Each number is 200 + 40 x the weight over its row's rms, rounded and kept within 0 to 999. Layers, rows and columns count from 0. The size before them is the row's rms in percent of the matrix's.

# layer 2 attention value, 576x576, rms 0.0746, rows 139-235, columns 288-359
094,194,96,239,155,188,217,157,165,233,234,204,285,196,164,187,201,240,223,293,258,164,205,261,216,213,218,217,217,237,268,143,230,215,156,200,219,192,239,212,241,172,178,186,243,209,147,258,102,190,215,187,218,216,146,220,262,176,205,231,270,209,195,237,162,182,186,208,213,227,215,171,235
091,176,140,218,190,180,198,220,257,184,148,247,118,279,195,191,168,173,189,196,199,204,173,119,228,139,209,185,200,259,227,283,145,167,181,181,167,214,268,196,285,246,248,199,127,148,223,194,179,177,175,213,159,219,120,212,152,167,171,246,146,183,263,221,302,137,194,171,135,271,159,206,217
100,129,141,219,258,202,228,212,205,186,155,278,205,172,185,209,180,102,209,266,226,261,163,175,213,189,253,164,177,187,246,270,260,170,143,237,272,159,211,255,242,243,266,204,195,169,162,278,216,178,208,133,196,180,205,205,194,165,203,114,151,167,123,264,237,233,132,168,224,158,225,246,198
099,155,167,172,176,230,218,254,189,225,165,173,161,235,157,283,130,225,203,188,228,162,260,268,209,241,233,242,200,171,165,192,183,200,286,204,266,131,154,175,180,143,213,167,116,205,139,225,209,230,238,192,168,238,165,207,206,116,263,205,169,181,187,257,181,233,246,86,183,208,264,201,189
100,206,150,180,202,166,249,219,215,226,181,195,214,139,197,145,183,183,226,200,195,197,284,173,161,167,225,208,222,214,212,236,200,172,179,224,143,109,272,257,216,253,182,199,251,218,312,231,196,196,171,199,242,195,188,137,186,234,208,224,205,166,201,121,150,235,188,177,303,198,177,140,239
105,168,184,209,222,280,256,186,184,216,93,229,171,249,228,197,179,135,165,272,168,269,201,169,182,204,230,116,206,164,196,220,229,237,189,254,187,262,160,198,208,249,207,167,177,152,167,117,241,171,166,183,240,173,236,85,181,120,203,215,235,215,225,156,243,167,159,197,202,248,166,211,210
102,233,269,189,217,143,243,182,242,189,213,218,217,137,164,194,204,215,127,144,186,184,248,170,187,197,197,182,193,261,179,197,136,211,220,146,187,223,269,178,192,184,185,252,256,151,267,192,241,183,234,223,248,287,224,217,211,154,199,138,193,191,272,225,139,142,175,180,218,262,217,241,241
089,164,157,159,188,171,205,210,224,206,184,238,143,178,185,240,228,142,235,206,193,171,269,180,172,157,253,179,214,150,138,150,177,166,240,249,263,210,181,179,138,218,169,126,176,200,245,220,210,279,302,221,223,214,259,148,268,209,214,206,239,197,216,260,194,221,193,162,179,238,227,208,254
097,134,166,212,122,180,191,189,134,219,196,204,235,137,219,223,210,239,223,168,203,197,171,220,241,183,159,199,275,171,185,161,195,155,186,200,206,277,190,169,141,238,176,227,203,144,150,246,165,228,192,220,214,173,116,139,194,278,202,285,227,158,241,173,175,201,146,248,238,180,251,176,281
110,182,155,212,214,182,155,172,223,202,217,152,208,214,245,227,177,185,235,201,291,212,195,241,196,188,196,175,216,220,193,215,135,217,180,187,132,195,153,245,142,250,148,167,213,209,231,192,240,100,164,190,202,204,264,238,205,176,234,188,200,135,166,229,158,211,227,263,175,139,205,110,237
099,93,218,212,266,222,195,196,209,208,209,258,239,160,261,146,252,190,164,147,153,212,216,219,273,203,184,202,262,150,184,170,173,205,262,228,172,212,131,213,152,191,196,221,258,216,278,180,131,261,130,142,223,104,261,236,181,205,150,244,142,131,273,198,224,221,148,231,161,148,187,207,115
101,241,161,197,208,214,238,163,270,150,261,142,193,203,196,213,235,114,274,193,229,191,181,152,199,171,94,172,231,211,211,212,204,199,177,226,207,245,193,194,231,269,186,188,147,140,175,117,242,253,217,180,247,290,281,207,151,218,140,255,203,232,219,209,212,135,190,171,124,188,244,269,184
103,177,175,192,154,242,190,191,217,160,146,225,192,221,205,242,204,52,303,188,176,221,197,164,120,201,220,183,176,293,211,199,223,186,166,222,249,227,201,258,220,226,145,131,205,225,259,130,171,151,177,158,151,199,197,194,234,149,242,106,196,168,208,240,260,221,216,265,78,177,223,261,313
093,238,238,142,176,242,208,230,231,207,145,192,135,214,250,162,173,242,168,250,216,234,142,167,154,249,180,131,221,161,195,147,223,204,234,164,124,180,73,175,206,182,264,253,203,207,208,214,204,249,253,211,198,253,127,137,211,127,231,155,213,158,170,254,246,226,204,230,247,206,236,135,219
096,160,153,152,273,224,160,221,226,157,211,166,198,209,106,215,165,206,156,202,195,201,255,231,230,146,239,165,211,190,264,266,184,267,196,226,200,188,186,177,282,168,165,128,227,158,204,180,199,241,237,204,230,206,273,169,227,204,188,184,197,231,98,262,250,200,216,221,134,163,201,201,229
095,205,157,147,251,153,228,243,152,252,147,177,151,171,195,152,193,191,228,197,116,171,141,282,176,183,207,167,197,215,235,214,169,195,165,200,230,260,215,262,199,238,120,241,203,191,202,283,265,241,134,238,226,269,181,197,149,240,187,168,198,135,248,155,248,256,169,196,199,203,217,195,292
100,196,190,213,233,187,211,230,204,300,182,146,167,230,182,257,181,182,240,213,245,249,224,197,93,203,178,129,173,204,179,224,269,165,222,215,231,145,152,232,195,155,198,216,172,244,157,122,160,235,232,242,233,237,189,165,157,177,175,263,198,236,203,221,272,168,273,251,194,271,225,254,215
097,183,189,203,236,168,190,150,165,185,232,230,267,117,196,185,243,145,201,178,140,192,204,184,251,271,188,158,166,219,221,158,262,223,183,212,238,229,237,210,151,200,155,181,180,241,188,192,177,157,200,174,147,229,189,142,207,207,197,122,148,163,200,216,170,176,214,245,227,190,116,229,229
096,151,182,168,185,180,273,278,191,151,194,178,210,234,137,239,288,156,247,177,213,298,190,236,199,143,269,194,204,225,234,221,230,232,132,193,229,214,184,232,207,162,200,219,188,153,174,213,207,260,196,213,247,163,182,242,215,229,161,229,207,158,118,171,198,210,181,168,145,220,215,167,200
096,229,210,155,224,195,166,194,265,133,305,176,151,164,81,227,232,185,252,197,178,223,216,183,285,207,200,209,192,161,166,227,134,241,197,239,191,228,198,196,207,172,175,202,185,142,224,219,178,231,175,236,223,307,183,216,234,220,144,118,166,233,166,135,233,188,209,116,194,159,145,256,133
101,183,253,136,253,269,190,153,189,210,221,284,192,131,196,196,294,164,241,201,170,110,210,203,288,137,140,237,210,183,150,196,208,202,275,148,237,191,194,182,153,175,161,152,231,174,212,220,219,213,229,214,173,204,170,195,179,134,181,127,149,185,236,201,141,161,215,172,166,240,253,180,170
103,164,205,262,209,162,280,230,233,109,218,220,274,131,234,169,279,260,191,153,159,178,236,150,198,252,204,174,186,137,119,179,166,231,202,151,175,193,230,161,146,115,179,216,165,218,219,188,150,252,219,156,229,237,262,147,227,140,306,181,169,152,195,153,151,169,247,262,195,188,178,186,202
098,136,208,187,206,167,229,196,214,208,235,201,155,211,146,200,183,205,164,203,182,188,189,189,199,152,178,186,201,227,189,132,156,148,216,183,124,195,203,193,262,257,223,156,187,137,244,166,231,193,139,240,227,206,110,230,176,182,230,255,106,261,219,224,203,216,243,136,230,181,179,203,196
094,187,198,235,165,177,223,186,249,195,154,135,195,274,203,230,170,219,156,179,218,161,211,248,224,256,210,213,208,265,222,153,254,232,201,242,165,214,235,179,239,125,240,162,192,185,203,179,208,97,159,131,235,230,226,281,222,167,254,149,238,185,214,246,189,205,193,184,240,208,178,142,174
102,153,169,190,180,176,158,228,315,204,175,204,237,203,133,128,219,202,191,171,157,132,161,179,223,164,223,166,217,186,210,252,127,147,178,175,232,127,240,139,274,199,185,212,170,194,154,253,175,269,267,239,202,310,217,213,234,250,169,188,196,173,186,148,319,163,235,182,177,237,150,176,256
104,239,242,125,195,124,118,161,201,226,237,182,174,209,175,204,188,178,257,212,151,132,174,201,216,176,234,264,247,255,201,225,206,167,201,170,214,120,205,161,211,217,205,242,190,192,232,191,190,256,153,177,185,250,116,165,198,198,176,231,252,241,201,227,235,226,272,203,175,237,196,206,137
096,189,194,177,109,195,130,223,185,238,215,176,192,216,187,240,206,213,268,222,210,141,202,233,186,260,217,260,222,188,199,164,226,194,192,207,201,110,208,271,189,198,243,202,213,221,233,272,149,273,221,185,190,190,116,200,237,118,254,170,208,209,192,181,229,144,166,180,246,242,208,219,199
094,228,204,158,178,260,189,196,207,184,167,179,102,244,177,254,162,228,235,212,242,195,170,318,230,217,154,195,211,243,136,149,234,225,148,176,212,173,154,125,223,157,167,262,234,231,208,150,229,209,274,153,228,193,201,320,229,195,222,189,126,199,267,243,222,222,188,187,162,239,229,150,162
111,182,220,292,215,199,212,161,204,213,162,139,193,233,230,172,180,174,262,153,190,165,199,243,190,287,255,270,192,109,254,201,222,258,160,252,188,172,196,246,180,185,247,154,153,235,194,134,181,179,134,165,174,241,199,105,198,128,217,292,211,171,177,101,210,210,212,239,183,160,213,300,248
103,156,198,173,195,156,245,263,161,213,158,181,218,208,172,206,159,238,201,119,208,221,231,219,258,169,238,146,150,226,194,190,204,148,193,190,151,194,217,268,159,164,195,166,195,184,245,164,229,234,218,208,171,150,221,132,226,187,130,231,207,130,228,237,197,229,188,102,122,258,224,211,234
100,234,181,189,230,138,213,155,247,180,184,259,292,187,191,136,230,201,204,198,195,201,260,219,167,136,230,194,215,159,211,233,173,182,221,218,162,189,253,256,175,247,186,203,177,155,141,206,262,187,241,188,222,265,168,224,214,182,246,248,229,97,168,163,203,223,182,202,153,205,170,174,210
106,156,202,238,207,146,186,167,242,169,195,173,142,197,199,134,217,201,205,192,213,295,177,256,238,281,250,286,254,155,207,185,153,230,202,287,159,224,186,196,221,274,218,191,205,169,179,154,198,219,168,171,223,214,232,202,195,160,179,244,259,277,215,197,299,246,140,244,195,119,229,229,202
095,207,263,176,182,225,126,206,190,252,184,178,235,230,165,215,188,208,222,212,211,215,142,250,149,175,146,156,132,178,164,222,224,204,234,205,260,197,194,115,230,182,229,252,258,247,227,227,192,175,240,255,213,227,163,230,233,172,190,206,215,216,251,127,166,147,252,195,195,277,191,135,189
104,178,176,136,244,185,147,184,257,190,181,171,144,179,172,183,125,264,220,284,185,216,145,209,226,143,216,136,177,247,269,313,169,157,184,228,221,184,203,273,250,234,230,151,173,110,134,177,203,205,185,221,104,254,208,235,150,248,234,239,158,251,184,246,258,168,222,251,147,254,136,138,119
098,216,198,239,175,196,239,197,211,176,166,232,117,189,217,187,226,238,305,199,169,251,179,220,213,191,197,123,250,140,175,180,246,198,162,252,202,224,120,221,187,173,196,136,199,155,188,159,155,204,204,149,224,146,244,231,171,190,192,183,262,215,231,177,194,156,223,222,204,279,210,231,259
095,244,269,308,199,174,248,170,204,69,169,227,199,232,282,252,245,181,227,182,224,209,190,227,225,152,226,243,210,197,207,166,205,191,175,253,185,163,200,252,251,197,212,180,105,193,270,226,182,189,165,112,182,200,211,243,160,204,245,203,209,275,146,171,250,257,151,216,170,134,254,234,213
103,246,161,279,178,192,202,273,201,216,267,186,274,211,208,170,242,254,185,177,240,205,174,234,244,203,207,246,162,217,159,122,190,241,177,179,184,150,177,166,240,96,221,210,113,228,97,199,169,204,211,186,127,205,161,246,225,148,209,222,157,159,209,223,189,235,242,251,222,202,205,118,132
109,200,193,237,178,138,176,209,201,171,164,68,152,236,234,136,117,222,232,218,237,247,215,194,217,176,261,191,228,177,188,214,196,143,162,236,123,213,164,230,215,218,242,144,213,262,161,185,248,196,142,132,201,174,236,101,233,184,262,119,275,254,180,225,286,217,235,263,247,183,142,210,209
091,230,237,251,204,206,148,231,254,255,165,156,236,135,185,214,106,231,165,207,226,162,214,154,181,220,207,218,181,208,122,214,258,153,167,195,255,137,184,189,236,143,204,194,189,223,157,214,137,216,224,239,221,170,170,118,269,152,213,123,196,256,170,172,257,205,109,172,226,176,194,260,156
103,134,190,151,222,239,275,228,166,211,178,262,116,199,229,209,266,183,216,147,222,240,158,207,265,215,159,206,215,138,136,216,165,231,184,178,225,198,143,169,198,236,141,190,258,113,259,191,164,161,274,248,204,147,239,218,186,185,233,191,137,213,204,190,191,223,226,99,247,243,197,196,249
097,195,179,231,144,167,243,207,164,178,222,209,265,198,130,167,248,225,188,186,167,162,210,180,161,202,186,271,163,248,219,278,166,222,207,174,188,205,245,225,198,180,130,275,167,244,167,270,164,127,259,246,201,194,146,189,187,161,194,260,150,147,200,233,203,181,225,240,164,207,198,152,159
092,239,244,146,189,251,167,160,182,173,196,191,175,243,320,135,250,222,195,110,199,160,192,169,144,217,179,206,215,169,165,255,191,200,184,169,203,299,205,160,207,249,228,261,211,214,189,234,159,154,136,193,206,166,149,168,159,239,197,230,244,186,168,119,156,160,244,241,218,188,223,151,167
098,223,193,173,199,216,214,203,168,143,180,243,167,198,200,242,238,183,172,180,172,171,210,209,228,224,247,194,217,155,175,217,258,196,264,137,245,228,108,168,228,182,256,214,193,148,191,238,177,231,222,181,138,222,145,226,171,265,167,198,153,180,171,149,142,240,229,161,204,137,169,223,203
099,168,190,162,159,282,178,218,149,266,159,209,240,250,104,230,136,195,153,197,251,235,181,138,230,152,212,131,200,255,174,265,266,293,200,216,282,173,251,211,129,154,205,177,221,159,260,184,176,127,212,201,204,254,145,228,173,247,203,186,256,154,239,207,154,218,258,136,234,167,193,199,263
096,294,188,256,282,218,252,252,205,169,258,243,202,150,247,265,225,200,183,156,215,231,203,264,207,161,201,275,110,149,152,151,192,129,242,151,203,244,215,259,203,235,189,190,166,157,212,210,179,241,189,200,173,251,232,257,193,198,217,163,194,151,175,191,215,208,248,235,198,187,197,192,102
119,119,193,201,211,240,164,194,181,233,166,235,194,230,174,202,129,180,205,198,230,197,212,234,221,195,225,167,156,177,199,171,200,178,254,184,329,197,172,130,228,205,190,233,182,163,164,218,204,255,243,227,233,174,192,180,213,272,164,211,179,185,245,152,197,225,237,79,195,210,172,105,205
091,257,164,260,157,215,204,178,237,93,210,231,176,206,250,244,179,202,245,189,195,142,198,171,176,263,253,187,165,228,216,184,169,213,249,254,220,215,209,234,240,167,195,189,182,184,166,183,268,222,207,149,139,153,121,287,177,226,150,217,197,146,179,251,188,190,203,175,191,174,241,184,117
092,204,196,213,178,175,191,260,206,234,166,140,85,232,201,190,228,165,176,216,160,204,170,173,186,209,202,201,218,173,55,174,225,255,224,206,211,123,177,153,162,189,239,170,114,222,184,96,171,202,180,146,165,183,193,209,150,217,218,174,185,208,209,243,273,160,262,193,209,203,161,192,200
097,120,199,194,201,235,261,172,281,177,274,299,207,190,194,243,221,175,225,152,246,256,222,218,233,160,179,224,163,186,228,233,176,224,150,188,182,264,212,235,113,202,154,130,247,257,260,211,221,163,232,226,184,175,215,231,192,249,93,143,226,186,191,144,176,265,111,212,236,199,246,276,188
097,154,279,112,182,194,141,221,185,212,199,185,200,204,143,184,217,250,190,286,239,244,159,199,140,188,185,220,211,216,215,210,212,78,230,166,180,193,159,216,244,227,275,197,206,175,168,245,176,136,211,223,270,104,198,141,262,221,200,219,164,254,202,145,237,175,233,168,176,189,168,154,147
098,162,150,193,198,158,134,201,242,193,96,192,212,181,187,229,210,194,201,240,188,119,247,189,240,256,179,218,193,214,217,308,160,174,234,243,145,173,229,152,201,205,216,205,203,113,165,170,193,218,223,261,180,244,153,178,204,145,243,170,195,258,132,196,228,177,238,142,173,238,169,204,162
100,197,152,232,155,191,182,132,272,302,219,209,179,155,265,193,166,204,167,200,307,251,170,252,248,139,227,191,150,200,179,212,215,135,130,197,222,306,202,139,251,151,224,121,133,245,186,214,237,137,181,291,127,249,172,221,199,282,143,225,205,186,213,182,205,211,194,157,201,154,211,159,242
097,112,174,245,216,149,144,226,217,122,187,170,158,219,254,153,146,262,224,180,110,263,239,188,157,252,198,238,250,162,187,196,189,175,191,217,246,190,172,250,333,159,221,207,224,231,128,129,149,202,214,156,291,100,244,217,232,215,165,129,267,226,157,181,232,175,163,208,106,200,269,218,180
087,249,204,232,333,155,186,206,245,132,317,239,245,189,207,244,220,272,267,237,199,248,205,159,183,188,185,221,218,157,181,214,159,126,182,219,182,291,140,178,153,179,222,205,119,118,209,195,264,225,209,286,207,165,162,152,207,157,149,177,210,178,175,258,202,178,188,231,232,224,267,247,186
095,239,235,177,223,195,193,216,245,172,253,222,117,209,147,232,235,219,169,191,125,228,170,245,251,205,201,211,216,137,125,264,227,228,226,263,133,234,173,241,168,238,209,220,92,189,222,259,196,295,162,216,176,212,220,167,105,208,121,211,144,175,189,166,198,154,217,214,173,191,261,324,225
087,190,136,197,222,192,170,146,271,236,157,247,248,173,198,207,221,167,145,142,192,241,126,182,216,165,181,257,191,215,238,209,174,234,182,225,220,261,217,171,250,262,226,223,205,233,214,265,164,182,190,191,171,119,217,171,182,193,200,192,194,204,196,186,215,254,180,236,307,232,106,133,199
095,177,194,138,202,185,178,202,156,297,235,173,163,199,169,128,243,262,180,188,279,124,207,184,186,105,174,181,221,197,247,209,176,178,230,194,202,268,128,214,181,164,199,230,210,126,176,169,67,258,196,201,210,279,207,189,240,243,269,182,152,223,171,234,121,195,206,287,165,164,238,170,261
093,299,227,205,156,107,122,172,229,203,231,222,201,181,195,188,243,147,219,183,205,169,201,225,240,245,220,209,175,226,201,240,240,140,249,212,178,171,256,252,117,172,250,230,115,231,125,251,138,181,241,202,176,220,214,197,196,221,216,210,203,230,236,233,256,239,179,218,223,115,189,251,129
101,251,173,189,145,232,238,193,248,129,221,197,226,119,227,195,222,129,186,204,219,216,144,194,147,203,201,224,210,215,131,156,153,239,179,173,163,150,233,233,128,280,222,160,256,198,224,263,124,226,212,185,146,248,208,205,198,160,250,181,247,176,167,202,154,249,238,154,147,114,192,285,169
091,209,229,272,174,228,231,201,138,198,227,212,196,264,264,183,169,224,215,262,146,192,198,208,243,227,246,201,206,226,210,143,233,193,137,227,164,221,174,239,181,258,204,137,235,225,170,264,115,172,163,193,220,141,232,204,155,196,229,163,176,208,269,180,186,184,206,208,133,121,154,171,242
099,167,198,220,185,198,145,201,174,264,132,280,220,153,194,239,222,169,180,215,230,158,144,166,184,162,240,262,177,221,203,176,197,129,180,241,258,190,172,192,242,260,236,154,196,237,232,354,250,210,256,203,183,203,160,238,244,272,179,208,214,201,192,223,196,201,222,182,200,156,100,205,226
090,206,192,161,182,218,198,205,175,275,181,176,223,193,218,247,265,176,193,162,204,220,214,225,223,210,197,143,248,164,201,215,225,207,224,216,218,145,242,166,245,168,128,210,240,216,182,173,210,122,207,162,239,261,177,162,214,121,259,171,147,331,225,148,200,146,230,193,228,196,174,139,235
088,125,294,159,213,186,208,215,187,283,233,251,232,207,172,123,208,189,215,190,168,176,187,147,225,164,270,192,170,189,130,137,211,208,186,216,228,160,223,191,199,187,169,298,248,208,166,151,238,190,175,246,206,233,210,253,124,202,254,206,209,217,232,291,181,211,148,206,238,227,170,217,237
097,205,213,240,198,297,171,199,142,288,214,120,156,203,230,233,208,233,114,191,270,189,232,191,164,186,154,150,197,126,172,185,215,148,214,249,154,217,277,136,258,107,220,174,181,256,147,158,203,171,172,187,232,153,196,193,132,153,164,184,202,230,205,171,196,154,122,181,188,211,168,232,187
095,161,164,167,250,258,135,168,191,182,291,142,215,192,183,195,173,206,145,195,227,187,255,190,247,203,170,170,191,184,225,190,145,233,205,162,206,245,174,142,157,204,174,176,234,201,184,206,167,146,243,273,178,210,132,209,215,166,225,170,286,232,215,236,195,211,187,221,119,225,267,194,190
099,201,255,213,235,212,165,181,204,165,256,182,191,207,165,226,120,212,153,277,162,236,180,214,235,164,213,198,230,185,102,184,184,156,206,196,145,226,159,210,198,186,214,195,177,201,221,232,188,222,171,228,197,239,199,160,170,199,181,202,184,121,172,181,247,237,199,283,188,206,206,265,200
097,251,206,170,178,160,227,237,242,211,243,238,121,197,223,166,217,261,126,199,137,160,130,214,218,198,263,240,130,143,170,176,215,178,168,188,161,179,198,200,215,135,223,215,158,238,174,190,241,199,196,129,150,181,300,216,252,236,155,251,144,167,210,150,291,218,203,144,214,192,190,206,235
089,202,178,155,200,171,226,174,238,246,254,245,246,195,247,211,220,232,220,204,155,230,226,199,224,226,174,268,282,157,158,223,167,211,234,210,139,176,229,230,162,258,211,202,199,229,176,167,236,139,124,218,237,173,163,179,178,236,235,166,242,200,261,195,176,151,168,161,227,180,199,251,212
093,148,180,217,160,150,124,173,164,203,226,214,221,145,174,155,295,209,288,233,186,150,124,279,183,250,214,203,127,214,190,237,198,108,224,230,218,140,165,224,183,262,175,260,161,183,158,209,168,139,251,217,173,251,140,282,216,223,136,235,193,207,163,298,203,112,203,205,216,187,264,144,189
098,198,147,200,171,108,159,225,188,156,250,200,215,182,208,236,207,291,278,173,228,137,151,218,258,209,203,234,258,183,238,205,250,115,284,170,221,178,242,232,200,237,269,185,126,219,210,235,228,226,239,236,177,271,150,212,273,224,214,211,208,142,254,198,181,213,193,208,148,160,194,172,277
098,200,153,190,186,206,140,211,149,200,184,148,199,192,255,216,168,182,217,206,238,160,225,214,210,169,229,243,192,153,180,190,189,188,266,237,242,201,227,210,184,193,198,230,162,290,216,216,200,175,145,142,119,252,157,212,184,174,214,230,197,239,226,253,113,134,238,198,235,250,160,133,197
101,215,282,236,185,247,153,199,195,163,161,161,152,253,173,205,184,140,143,194,225,183,260,250,207,220,198,240,190,215,206,231,224,200,166,206,140,226,255,197,235,133,199,192,137,206,217,170,224,250,198,221,242,191,203,187,204,231,210,192,221,199,130,193,225,181,166,230,244,195,205,189,159
101,290,143,224,227,150,268,227,268,187,228,226,239,158,172,199,183,220,244,172,234,165,222,270,241,249,191,205,196,225,203,165,152,127,180,243,159,275,225,164,225,212,317,216,278,215,180,207,249,221,221,148,188,168,186,210,154,136,161,234,238,225,237,154,175,128,199,241,198,195,219,214,130
097,113,184,205,238,205,218,261,88,250,256,240,183,198,231,182,210,146,262,203,174,150,279,140,191,136,242,169,140,255,185,247,216,158,178,236,184,189,269,238,176,229,126,236,271,303,212,213,179,235,164,200,206,195,236,172,270,123,234,202,188,175,299,261,183,204,190,161,167,255,206,233,182
089,287,296,196,156,211,186,180,213,161,225,172,124,250,238,210,202,242,199,232,227,202,273,224,206,171,142,179,170,197,150,171,229,286,297,239,236,211,200,142,196,123,216,240,201,191,235,132,147,216,211,165,217,169,220,169,220,182,229,213,217,322,247,137,248,191,242,173,270,220,124,210,307
094,165,208,198,228,173,227,207,159,276,221,226,256,181,224,230,261,143,192,222,209,219,210,152,237,166,234,186,177,185,178,219,172,138,178,246,185,207,229,289,244,238,227,195,157,212,243,177,180,119,139,169,266,123,280,187,229,113,153,184,209,220,215,110,258,194,122,172,190,227,229,279,198
102,180,242,223,223,238,186,198,179,186,263,75,193,192,163,207,239,198,118,172,215,189,204,213,155,236,239,241,142,225,174,294,173,194,136,178,160,167,171,244,198,168,171,212,181,207,163,133,128,137,226,263,233,206,201,187,223,171,240,202,239,246,190,132,243,181,235,164,186,127,175,198,143
100,178,172,272,198,194,167,214,118,170,291,217,240,144,228,199,203,167,188,167,253,128,266,188,202,253,221,180,200,181,213,243,183,139,146,150,208,159,161,263,214,182,134,211,201,118,232,212,127,153,211,219,242,229,240,189,219,160,229,240,112,206,209,206,170,228,179,201,161,145,261,229,180
090,198,254,150,242,215,199,170,207,202,302,181,260,150,227,182,209,136,150,222,183,225,137,222,203,267,203,124,225,214,113,175,193,170,206,188,215,177,189,210,194,150,175,230,125,189,154,252,165,230,171,239,219,198,187,101,165,178,166,163,194,193,210,178,238,181,207,205,154,212,221,273,209
088,194,258,227,146,156,199,288,228,211,203,186,183,183,172,232,193,195,161,212,167,201,148,144,195,189,137,231,103,204,257,237,208,138,216,125,224,125,241,246,247,126,283,236,217,232,162,173,190,171,165,168,156,305,188,199,203,194,235,189,192,285,227,197,185,226,188,136,253,263,209,291,189
090,119,226,137,210,253,223,199,183,171,275,161,209,204,146,251,162,222,195,224,174,194,158,214,189,250,235,189,240,194,252,199,218,237,166,215,216,145,268,183,172,216,256,160,178,170,218,125,135,178,132,188,166,306,220,211,152,163,196,252,256,172,143,193,196,205,167,179,219,181,178,203,201
097,174,165,244,233,155,249,218,220,183,208,263,178,192,243,170,185,250,224,235,179,177,201,183,261,210,195,220,188,240,184,126,174,194,214,190,223,244,182,230,178,242,133,205,190,164,181,191,161,166,184,244,145,150,207,232,315,150,199,201,177,174,191,257,154,197,207,224,111,193,264,165,204
101,204,222,200,178,192,172,189,270,214,131,174,142,193,176,173,151,207,209,238,185,193,189,156,238,301,245,158,252,220,207,242,199,159,181,271,221,136,277,215,222,197,336,207,142,232,242,165,210,164,264,236,202,254,162,181,133,207,169,221,262,202,190,85,181,245,140,280,149,179,208,112,302
091,152,111,187,138,203,245,215,194,231,229,234,163,200,199,201,230,185,333,157,142,208,204,220,256,223,192,176,219,249,142,153,182,204,188,191,181,219,242,180,217,238,195,134,174,169,175,272,206,245,180,204,118,202,169,263,207,261,243,259,191,185,206,220,173,281,203,124,246,159,134,148,194
093,271,191,185,280,239,179,228,240,188,151,227,178,169,227,214,177,154,117,179,177,206,235,212,183,169,206,202,182,223,112,183,183,183,166,171,175,249,230,179,205,222,165,163,184,219,241,128,225,231,170,208,227,189,238,197,199,176,197,111,188,224,276,136,261,158,191,236,200,134,215,309,190
086,178,246,180,219,166,202,193,231,182,151,205,196,194,247,174,156,163,184,236,267,275,220,132,161,215,226,177,180,205,251,157,218,159,159,210,244,215,275,157,242,223,208,195,204,277,194,215,190,201,220,222,249,164,186,174,133,183,190,177,266,201,129,220,247,192,195,247,229,188,198,175,176
106,190,212,207,189,180,240,264,223,218,205,162,171,230,168,172,203,152,225,207,198,267,196,150,197,224,149,198,224,188,187,217,202,182,161,145,127,176,253,231,180,234,163,199,218,234,196,195,143,177,182,196,271,211,285,210,246,135,180,167,177,225,159,177,214,200,150,175,259,117,199,203,249
094,242,245,245,241,166,232,204,181,255,159,280,252,174,273,179,295,229,211,184,194,222,152,219,210,289,153,244,246,171,236,207,221,151,175,208,220,222,254,140,236,237,214,171,129,258,200,117,234,187,178,162,214,112,174,129,150,158,206,191,242,243,193,153,177,211,137,204,297,145,171,260,207
087,256,272,226,315,215,200,244,242,220,176,231,177,255,195,190,168,197,234,175,250,108,190,183,246,157,142,180,169,259,252,170,146,123,179,163,197,261,177,168,192,176,136,211,246,105,268,125,149,204,195,171,230,181,223,186,215,269,207,94,192,220,231,224,290,171,218,222,204,220,230,258,140
099,271,184,232,262,197,264,158,230,207,298,300,244,177,140,198,247,220,254,252,165,219,184,161,213,93,153,229,222,202,199,143,180,145,261,182,193,200,228,138,271,195,164,236,200,215,224,115,255,242,139,179,166,212,186,221,195,178,213,156,145,178,247,214,272,197,194,100,252,216,183,192,221
087,269,211,149,160,182,228,245,301,259,229,202,219,190,184,212,176,198,153,174,154,187,185,170,203,233,146,225,255,231,170,156,242,126,267,202,223,157,324,198,191,271,207,158,160,202,215,258,176,137,202,237,188,255,236,153,94,201,239,183,173,217,262,187,301,183,144,167,211,109,207,224,270
097,195,176,143,174,192,154,187,182,98,224,230,150,220,162,235,217,151,217,220,244,193,218,223,223,199,246,184,206,220,196,198,225,231,244,192,96,229,206,180,174,192,209,223,200,175,243,221,148,234,305,125,222,206,139,138,195,191,173,207,160,288,188,181,161,173,182,174,224,271,203,199,273
098,168,214,160,156,278,169,213,150,204,277,169,241,144,198,191,160,219,229,199,243,212,85,234,183,219,222,208,231,232,248,228,153,193,157,275,207,137,86,147,141,257,221,196,309,130,217,196,171,198,209,225,207,147,162,216,242,147,166,197,231,197,208,194,248,215,266,205,149,249,224,258,171
095,160,190,227,147,198,204,250,191,260,148,201,218,238,192,198,218,166,186,187,160,215,185,224,225,210,209,278,248,196,212,258,199,156,129,195,183,212,208,191,278,268,227,175,232,201,189,234,271,224,180,214,188,177,295,225,175,149,192,210,202,281,255,253,136,244,216,207,203,226,166,189,184
091,128,218,244,122,146,216,226,192,189,201,225,179,154,190,172,211,202,252,200,116,160,192,215,249,180,191,230,117,123,241,234,192,105,190,177,189,153,201,202,220,201,208,221,168,178,219,217,181,208,220,202,206,223,191,278,219,196,149,258,163,225,233,270,170,203,251,227,193,196,187,136,237
091,212,212,182,264,235,194,220,157,181,188,179,138,227,213,165,247,267,180,227,232,236,262,178,191,139,230,216,210,172,278,277,239,206,194,234,141,257,200,189,132,141,221,114,123,177,130,206,171,236,190,197,188,223,221,189,218,259,211,193,103,214,142,169,282,233,169,262,203,130,206,238,253
094,194,260,141,106,162,177,249,135,149,161,163,222,166,205,245,287,210,158,241,301,161,236,233,156,231,191,216,203,131,191,257,213,119,222,159,129,183,252,142,264,176,143,249,155,194,124,193,206,178,230,191,227,255,189,204,209,220,213,217,195,268,239,174,240,237,181,175,152,228,200,234,162